Each number is 500 + 50 x the weight over its row's rms, rounded and kept within 0 to 999. Layers, rows and columns count from 0. Numbers have three digits each. The size before them is the row's rms in percent of the matrix's.

# layer 4 MLP up, 1280x640, rms 0.125, rows 254-334, columns 0-79
090:520492464465516502397504475575546504462546493532568459487493486519467469483487538508536523478547450465538375481527545475489501448563467477473483536554585562412518481407502455544476546462375473514535488490506435439523472542445402536497547516
096:509530564535425529453450550528477447520494499471472501435453431403503508449483504569477536489525498601432524549588502484551535483574536521457563502607459532473487518572429532532530537498436516486527513527464434519517501508551426460456573494
103:538557376512536614476517516526489460552449470475493564483496561449528525484475492451540463436490494559518466520402545444512543497538507475469537479417540487538529491513512547441420404484587576511498463402473459486481424520534507505574455571
105:445500483548558515493383550485443453476524548511492411493554454468525496504449498566483454461528503458518531528500493471502426472515497435481546507444413485494406543491441507467425510553513456432438451476535455473505527422557461479427424461
105:490450473469454477469514486507569508507527487521401551461495453443511412543552509493549514421500449512460556527417541520500482495480481442498516558489478495462572486496557549437622385465629552498591450483474552386469435583471542432468421485
097:585428625568532581422440510581604446399501523521626470534583439541448522531536548516510474551563482526533455535542472515439415554515543483507541578554560437494497451431555610487423538499498394532589617408576512485526448493450438488543458481
103:405444537530463473537415513463543464514481492470474617517518535595454395536478519541464433529534453490544441468521524515413490395460512540537504517504437484444498517473444542563436531455590461432499532532437441548428483548494514532586482474
118:452564467568473531652494447450502528479483544487495492522453467381424511482441501549484513530502493432492553513405519581498512474550449434582556554516509540465484434471498586516508499510545489546526534532447452458472572458436425454494398598
118:443491479492493470397449454466538537551488425582503574477571526511457463540490572522480520504514520588473540480538630532480435448486612497589525414543555529553565487579464498499477535534494441611583476538528432485390569437565537412393544555
097:499487519488459501475562524424510478544512485531494465512443616495492508500459441481523501448439392535537449522503477483512474478556482536539531446484567544492523482565484438599510351493486490486588535487496464454481460430570467461553459519
105:547416496449518464491572431550412507448621515485600456512464527521508515497492445561363470484407449576492624522438554487436463499474462538480535499397461380546485519535458568534458451498447454481526578498515420454424629597561460495489565512
089:599540530505540462476502560451496537547541515459484600426371468581519487484472557435519529485495421557425566551467448641472625389508475560544548516459425530439487611490578407434561594477497523548427513394544535436428496631483371543467544474
090:475502412485495440446541433425462408528546507547464457479458507500467597445586487503442401480503498382503488434534527472513481473488455497478531581513508528516476528420425507532476519500471469403547534456419506543443557505553436479438544566
104:581540447468444527461492425523486441582457501487588500479506510533573547579491568541568520512512454523511499506500409600423493519499600503554459526486637460515395461479520447494473539485403497481499511529409483541488553474447516483552521553
100:495399475464600528537535542475385587544482593444457454465515488493525552510583461550557500497525532575447448525558458455488506566523624502476448508387588521427505460497400544487481546466497507490547501482564491408493488565517459524480439575
093:497589472466495582494452530547513488367550504556473510477562502469544460509481462598426591500464561527523574445604456515402636486526515514509589477401606492599476534499531522612489387523562535507558537442499525580478509511451521552407531505
088:552464538552551479479408531506454422534597570479506497556502484516495514549550445488587526447462593573481431547529511544488514555412484435553456525500590476504469487469503482518472466499487452503422436512577586456430530506437486483496473462
111:442504511470549567528407487566543475384491489557470504520456467585498540499559520553527479432550476556521441518528487502468469502483522484452589466522599539429572469522529579490480460573542508539507554521511566417513520454526453472484567457
097:468449516524476496428532531445530446564466410479514445466533511428518439494543520579516524520488561558479435513517560581439480542426496455495457384554449472565516509521507435501502529533566434485502548451524561526466467492427522478434533500
095:484519537519456570487624479530547489356485503558501655451451499582535503484525438459586456460561445498499503552418509532510432516475517518471548497502510421575621548499492507559398450518511619435604526558453441442486533511476498487406519552
095:482554423525563454545421493390696560508545513455460495447453519585482543603599462566462492493497479545494521528505506501619516532559508475502545501452527497537589539501449410535455502522549515409411463510431495538527524582453531545481458426
099:540518540504455471519512519549552390432499442472540481506476421458530453506454555497470559533525426429517430408442507590455567453515476480482484369446456459469497333525447540491414359645529485430367511481534468500549579423480521548467403462
090:519463508500515542522477422530487439481392508451530451475530532494499481559478527477566477537541431465463542480554430477544520513493467418406501459506456523454568498473422547474514554513440577561419406634435512478475514501522504479429522484
112:503474542531511450527524500526507498485465450332433558440472517508479463472468604368466508587489435557468485456443583504558494624470446508632466468546481519544541526585427470468450528551493598551598541500516542535529531496501539525457513506
094:588494537407492531530404431497480460512531523489553505513649429509516536518518530473474520551510537579484508535530522411508577493450463536381442459469502465557517435529597512567447488445531451486475484482490484462536461550472488532506374470
097:590563487501614522439460477545523500496535563522459550490472559559500609497424481483506581482453439530507594544533442532545531538497564428567480406550521523519590560524517433489521436445513498488538456433447402547521640480550419480548422484
080:505507494556489470384466542517546553498521494459506439523513488518497598602482438527436509466562548486481546445465550538426552477460512458477498509607560483378419450523476531481457408490474479422601506558451544488497496429440563479473465518
101:478467475455448486450601550496478489477350471456515483406455539563495468443545535545508521471555503507550472447532400502504369415516550548462427416466513479372467517410553479546467465501464553606492525446541589475527557566459510508476470515
094:475457615481535451511543463456553446571437435412548491574541532514510550497551633414578509544412553588491531469550446523504577568562456523578521499414531492493537440538486540469438510513473428560547553593425507441435495495474515514476550470
097:489476543470526434572574509507489470492477575514525508493519522495481405531513530702460511432485507596394474570556501468448483551553534519475495564557535455537507424506475621476553539518544500547399501515496496440476510524497475457561463473
095:509453499446513486464510464452549599528527432438543455613489499495509523446504544390430451546423493599535577501530375498488533473527502490540462507389498510490536463380457566546465523516493484523425521573458500412525443601468499442529528556
104:563481443505498481430528532509477415490512582519446507507602518533486456574479470580640558443602509481460546538450533507525473503482472509557541475518410539486577461499564506473562507596478565447326513434528611556476513564512472568470545501
097:535434423539531552403460503595434406494525452524483547500524527450605459542501509508440426517514491483419484429516459449484565514478541518522597485531480527579481487510471429502534510496591527499557490529476524488469543461441485539549475465
099:490489421512450523425421440634434464473500504491572444406547480503522531525459447480504551474554463495581435530502430386481569470488477525516566432467524436518521544521471440623478427555506501471583455541514527459541460514490551453440484537
109:436512510544513496527444452499466521444479503458524524451517468460467562589532506529525545496448455477532411508534600534573502478425463458515407486576437451461490497543508582506561522484518418481498551430475534561452505513517602495460548528
100:499539563519570455494519448566497570443514494455417498543509507459508441509541397526468474525450440444420660479456538518495521557500482513463496441545558501509583422503412491604463505413412432552496449521444495502590504533638408513563494573
098:429624489526550434467502424484473576492519546512585643519404485504538493471534439589478535498471453537499563513489481369537496468446538459436553512481513411484470486432507511584391497452519444500514479520543544553474523536482531440410493563
096:489537456469555486583449458435452445494551594547395489479437462534428491462425434445505557543495592516466537514493450447533476465511440463458473495545518506381538550497476496570539471473484455499445486476601435522520554568424315487474520629
101:491429457494501491455535428465497545555526473527504561443530576461494476445485527514498504431566506502563522441508575457496468465577465501473526437554493647419491509463505531471523505475537571576369521417549601428587522447587562569489494530
099:512525477514500530444490480507514460366423498411512440383394471629503551497555632472551589494447457540559451499512493586415568475497477522485525456494528516502440537497467526543468477487504456441575448485471457438542555499482517549536496485
074:558514498519432444417460558504440537438494498469477449529534493520509512432488538548503475498473458506443517383511479514537548576482587495478573662482358585526442488464490532525446574647527493479533480534530537552436546538493549471519522583
113:543580461489454501440505510420498493546511510495494479410496590455527528560529481523540544446503456507512524524509491407473576505497574566444471497490491438498480413542442585462519477458447602500472565403447449566489534469551515397555434479
095:481512495488496496495456515597562464474527433561411434504482497504491472526505556531470542545450342531478492596429459535444449503520548502482496524476498435524503481554448515532469531602463496479478467567531575552467563553470550443434451498
100:543491550534561566557514499519400531566409519499569482588460503513560397412514501524510455616549478540434389467456500488454374475503415456585501428501481452429562540514399532436452447603475510465451516488610509531462570484433360577427491459
103:496540452363578563537529544478514497475528509504490438468460463493575504512462556471574460499458574412508430448540531493523515517458511513446502476565455549535507471507483615461408439484522497441538502464558415430518519555484538534514547455
104:503506502479538524535489439507456490491452526492487563474665436554428490513474477560574422441553578502491509450546463518523388534438520562511452516515491619503472563520530567474492521485530458490526587482458596487416468499511458521524562616
103:523553584566480501447512470424488418612519506484450351378460508523487532437534456483496516495545453473560513489547537486401504506432500423414485466614486568546529458510462636427521519468458572470426516527504499526493522473523486513461555576
100:464430556485542518549467448465505534503524530467560475494509495475531497474404567580494432429420510501443427506453497527527463477494489471474603446529551468471450496558517486589533525448388566469492517397470463469432497426533503500495457478
101:593491511447478456461412490472505505476509528477522496476498516464565464479503494467584521532496502491569463474463493486479528551506424527496603576529456597553602478589429514564465514467467424555544586583580559498576481467602548468399510505
107:494509449381503494445604564612431550414469489500605578543522508448405474420458436477579545478520496485557425493546466434514523469453501461551544452406506460455517535430434516460478501585536431513437545435507535525476383551526441545492502552
088:495455553484582474509502500466647444484544434485545518487522521483578466425464537424546532517501525471525555487536452526541528490411486576476523496443538491476549522417521612561494404547532509584431477547489461466437473555532463526626530554
116:422472468521507549555560540456485441463483480577501494518506548501586546509522517597497519449483438616553541473592584423465516485470514543479541528466494535494577508519458571463429491549518509535487499588525437530496519611520525557450478517
105:508507468487543610519555449469476448483602436498509448393475553453495573595473586517547510508488567512495459536431464482571474472516491548470508501507487484461483455424489623530514440410420521484534484449505474513517515551604378465510505502
107:521515529483448477443547514603481428481443542506428528513475529498613447420486490479605584442443528425447447482438463504464447400513513517521480469552501476539553505472430464500577499480474469479471469446486486518385617512510551492487438454
087:471484470534542525465543435525459545483408503573491500525497621497521476470492579533496422505530455522495529551564561531446431579510523493493534514561566614543466511497459450509533448523487470525632474528431515472450441572484385497505477434
103:457568524514570449527540538488429428490532467506444518503554498456570465557520451451448536394582594487497459487490410522590482449503495441584623531517533471456500494455475501455422497569517521556558551458489439474480474456527480522467530519
095:484514399453518568553593486568428580537427605447549540400542558469466470511521526497535625492490477427569459466516512463465481542477552525538595526450519415479517454492611431526479477523429521449419473528467491473493500518492568483480476505
110:494522448464500484491573435535568464454495589602513483549522474476489500489513444551519405513477463527507487479483484450516546569508482599513490571498436523436387495458439521506494436616456540528500558557503536381380553486555501463539488576
098:446453411465604504478558520462501523546475494565492437530533510405474475480483550495479561545447517561430548417422498585456572548545489457429489478524471564518512471524545587429497549439511474528437460536438554576514549389514531526470508509
094:545508539519501498502440427555512464612425465464438460561537456495451570517486474490556537496506487530543477471500484510470542542520603533446446460389510456538526448448463491455572506482549560542533582548505478603446469554528450464512519472
101:386563501390557449505477479484572473545521469525394506503404560416547449416539478505512468482452437456589509514439409313544445503510483481537544497561509519464486506454452454462517396433521531507546462514534507448485596501600584433505476544
095:496451538491544490471458473534561629519474485461435459539483484523501417521419506545549500513530567465437470476495435486501614510438504573458501469536597495455435484469592459471482499564497470515515474418412560510519439475548468426491493567
104:462513506491605555519409546462565477447424517490441448494493486463501522459522537521548435530430532474493470541532542474370506525537485525505468514566404475504491446500514426524546456515407595568532405505460569518480455517522593569537534449
107:523554464421527577484493478489616513525528485625545521427454448465540464486519502529479510503590441494459496519470507538529517523499485532479486459463529615485515459519480480504540523477570489588398441514452572533454436508513463527501532448
098:430352549500473527552534512491509452573488443448508461515383568539462453513545500516558463561474564533544462506515523487556547404455400550496495600471510462422440480556612501423616529551455484535547495538545441455490506533518501479494433533
082:549523469576605455486589504516603458491514433428499402436528597505478620531510421522490508524543435513607507584562474556532479504498477575524506549410582463425503471512500528485431465544536534476516443462414471577397488521444464449533450483
083:524473432407512530553504369502579444458452484485490526481526485555547531461507611477373528481451554422415478534495542416468488548450539520476515452484534565459465484422386497440586530521525476542484504476459546519513505447458472559454541420
104:538507518502457484471431495381461481503405464486468470528514545544479455518514546457475484514410517570545511537547561507570473541407585463518447517503474498528547435543564447426490532533404492535527536455572434487477427496493443406510496500
098:451434491501493582487461504328541462429432475429585542481446477601487387534529507548579462531513509586541527531507519414473535449522502604412493528529354433429509562460536535441518516454468488518524493564480459533430487457530486448555486507
100:548540588489473491491530430527440523479520558421374446516463496509488620620433548484486560484596480526567537389511481470502538530581464613626487512557550449505680592534561480441393496485449506415539484511514476445619481484447512464535538531
093:384451554639561630522597527468483479552470484496510505522489497500532518485462520480388491459479539472504607484490465471467454490507505479467559526502481485536491514434432490465442441563413446488492517464476445486491441531483530504509440474
102:613493510552458503526515518486555475468566496468558545471461516582502494516492540534480437598543440595498509507481455532489444549477514446461474604554516552596551559579533509496490521425446475537471509505514503528445577453562488460496495421
102:454599554509527446531550520539507491552539418559509534523495465511483508528554540474471505555451540609549496431439468463390499459452550554583466424433506484486527481448521464565541461519472514519504563512584562472379477490497560457453575426
092:442489583510522511575525494569475501568542535594504505565432495484486513515468496461489488483480454549462535445450472488440470475515581542494552519396509485607476484490450409459588428518462470493418551522487559499413511503574467500501568559
085:560426520460570522442474601544585498550476463525546480409556563534508512498506516501529502488492492528340572527443476488551578435480532494522575577465515505446526526533525557495454402503384463495471448411528499510471457523621518438477573515
104:480436518482517565543555524356540418532555507497449497490458566566476429445488441564478540572554420417504491467518587469609512590520495486486510468495406410484503466488444540565490454564527498400499510553492511453490521433466477472435515445
098:469464483433455488399521506450454507509594473533477474543476520475586350580405439472558494472506481527474489493524478492511581468407531413578475631514420567521503592425500486542513399575535538439515421412504510490524528481507508504525459493
097:467510430528504496465512445526442555426562544522487475485498467505497454457575491497474511436536546539469500572523455522482480561539530501384510468460503483515581533494434537534507461526549552648533488528588484426539461480473458544456565600
107:570511500531511511584548497456516569435521520459427535517441605475493464498521418443513462456479451471385495588445488458510394489579513508470518509388499495539582460459509512470454518530525466491478519519536490442496441519488580500494471518
112:525601516472419601584534480462490618639470526565463504456562556503518564470551455487484596508476561486436504544513550430434508614567541495565572573432553556499551454522459493528473456502528396491479448498522552388440490519495438534530478529
102:513473545530521476531542516471574372518413518567448605533410490564436560495586420494558425528511476459469492435467545534460487469472481538499512489508480524476524451547438443462604484518505535471472505527440449475463420503658448584445471516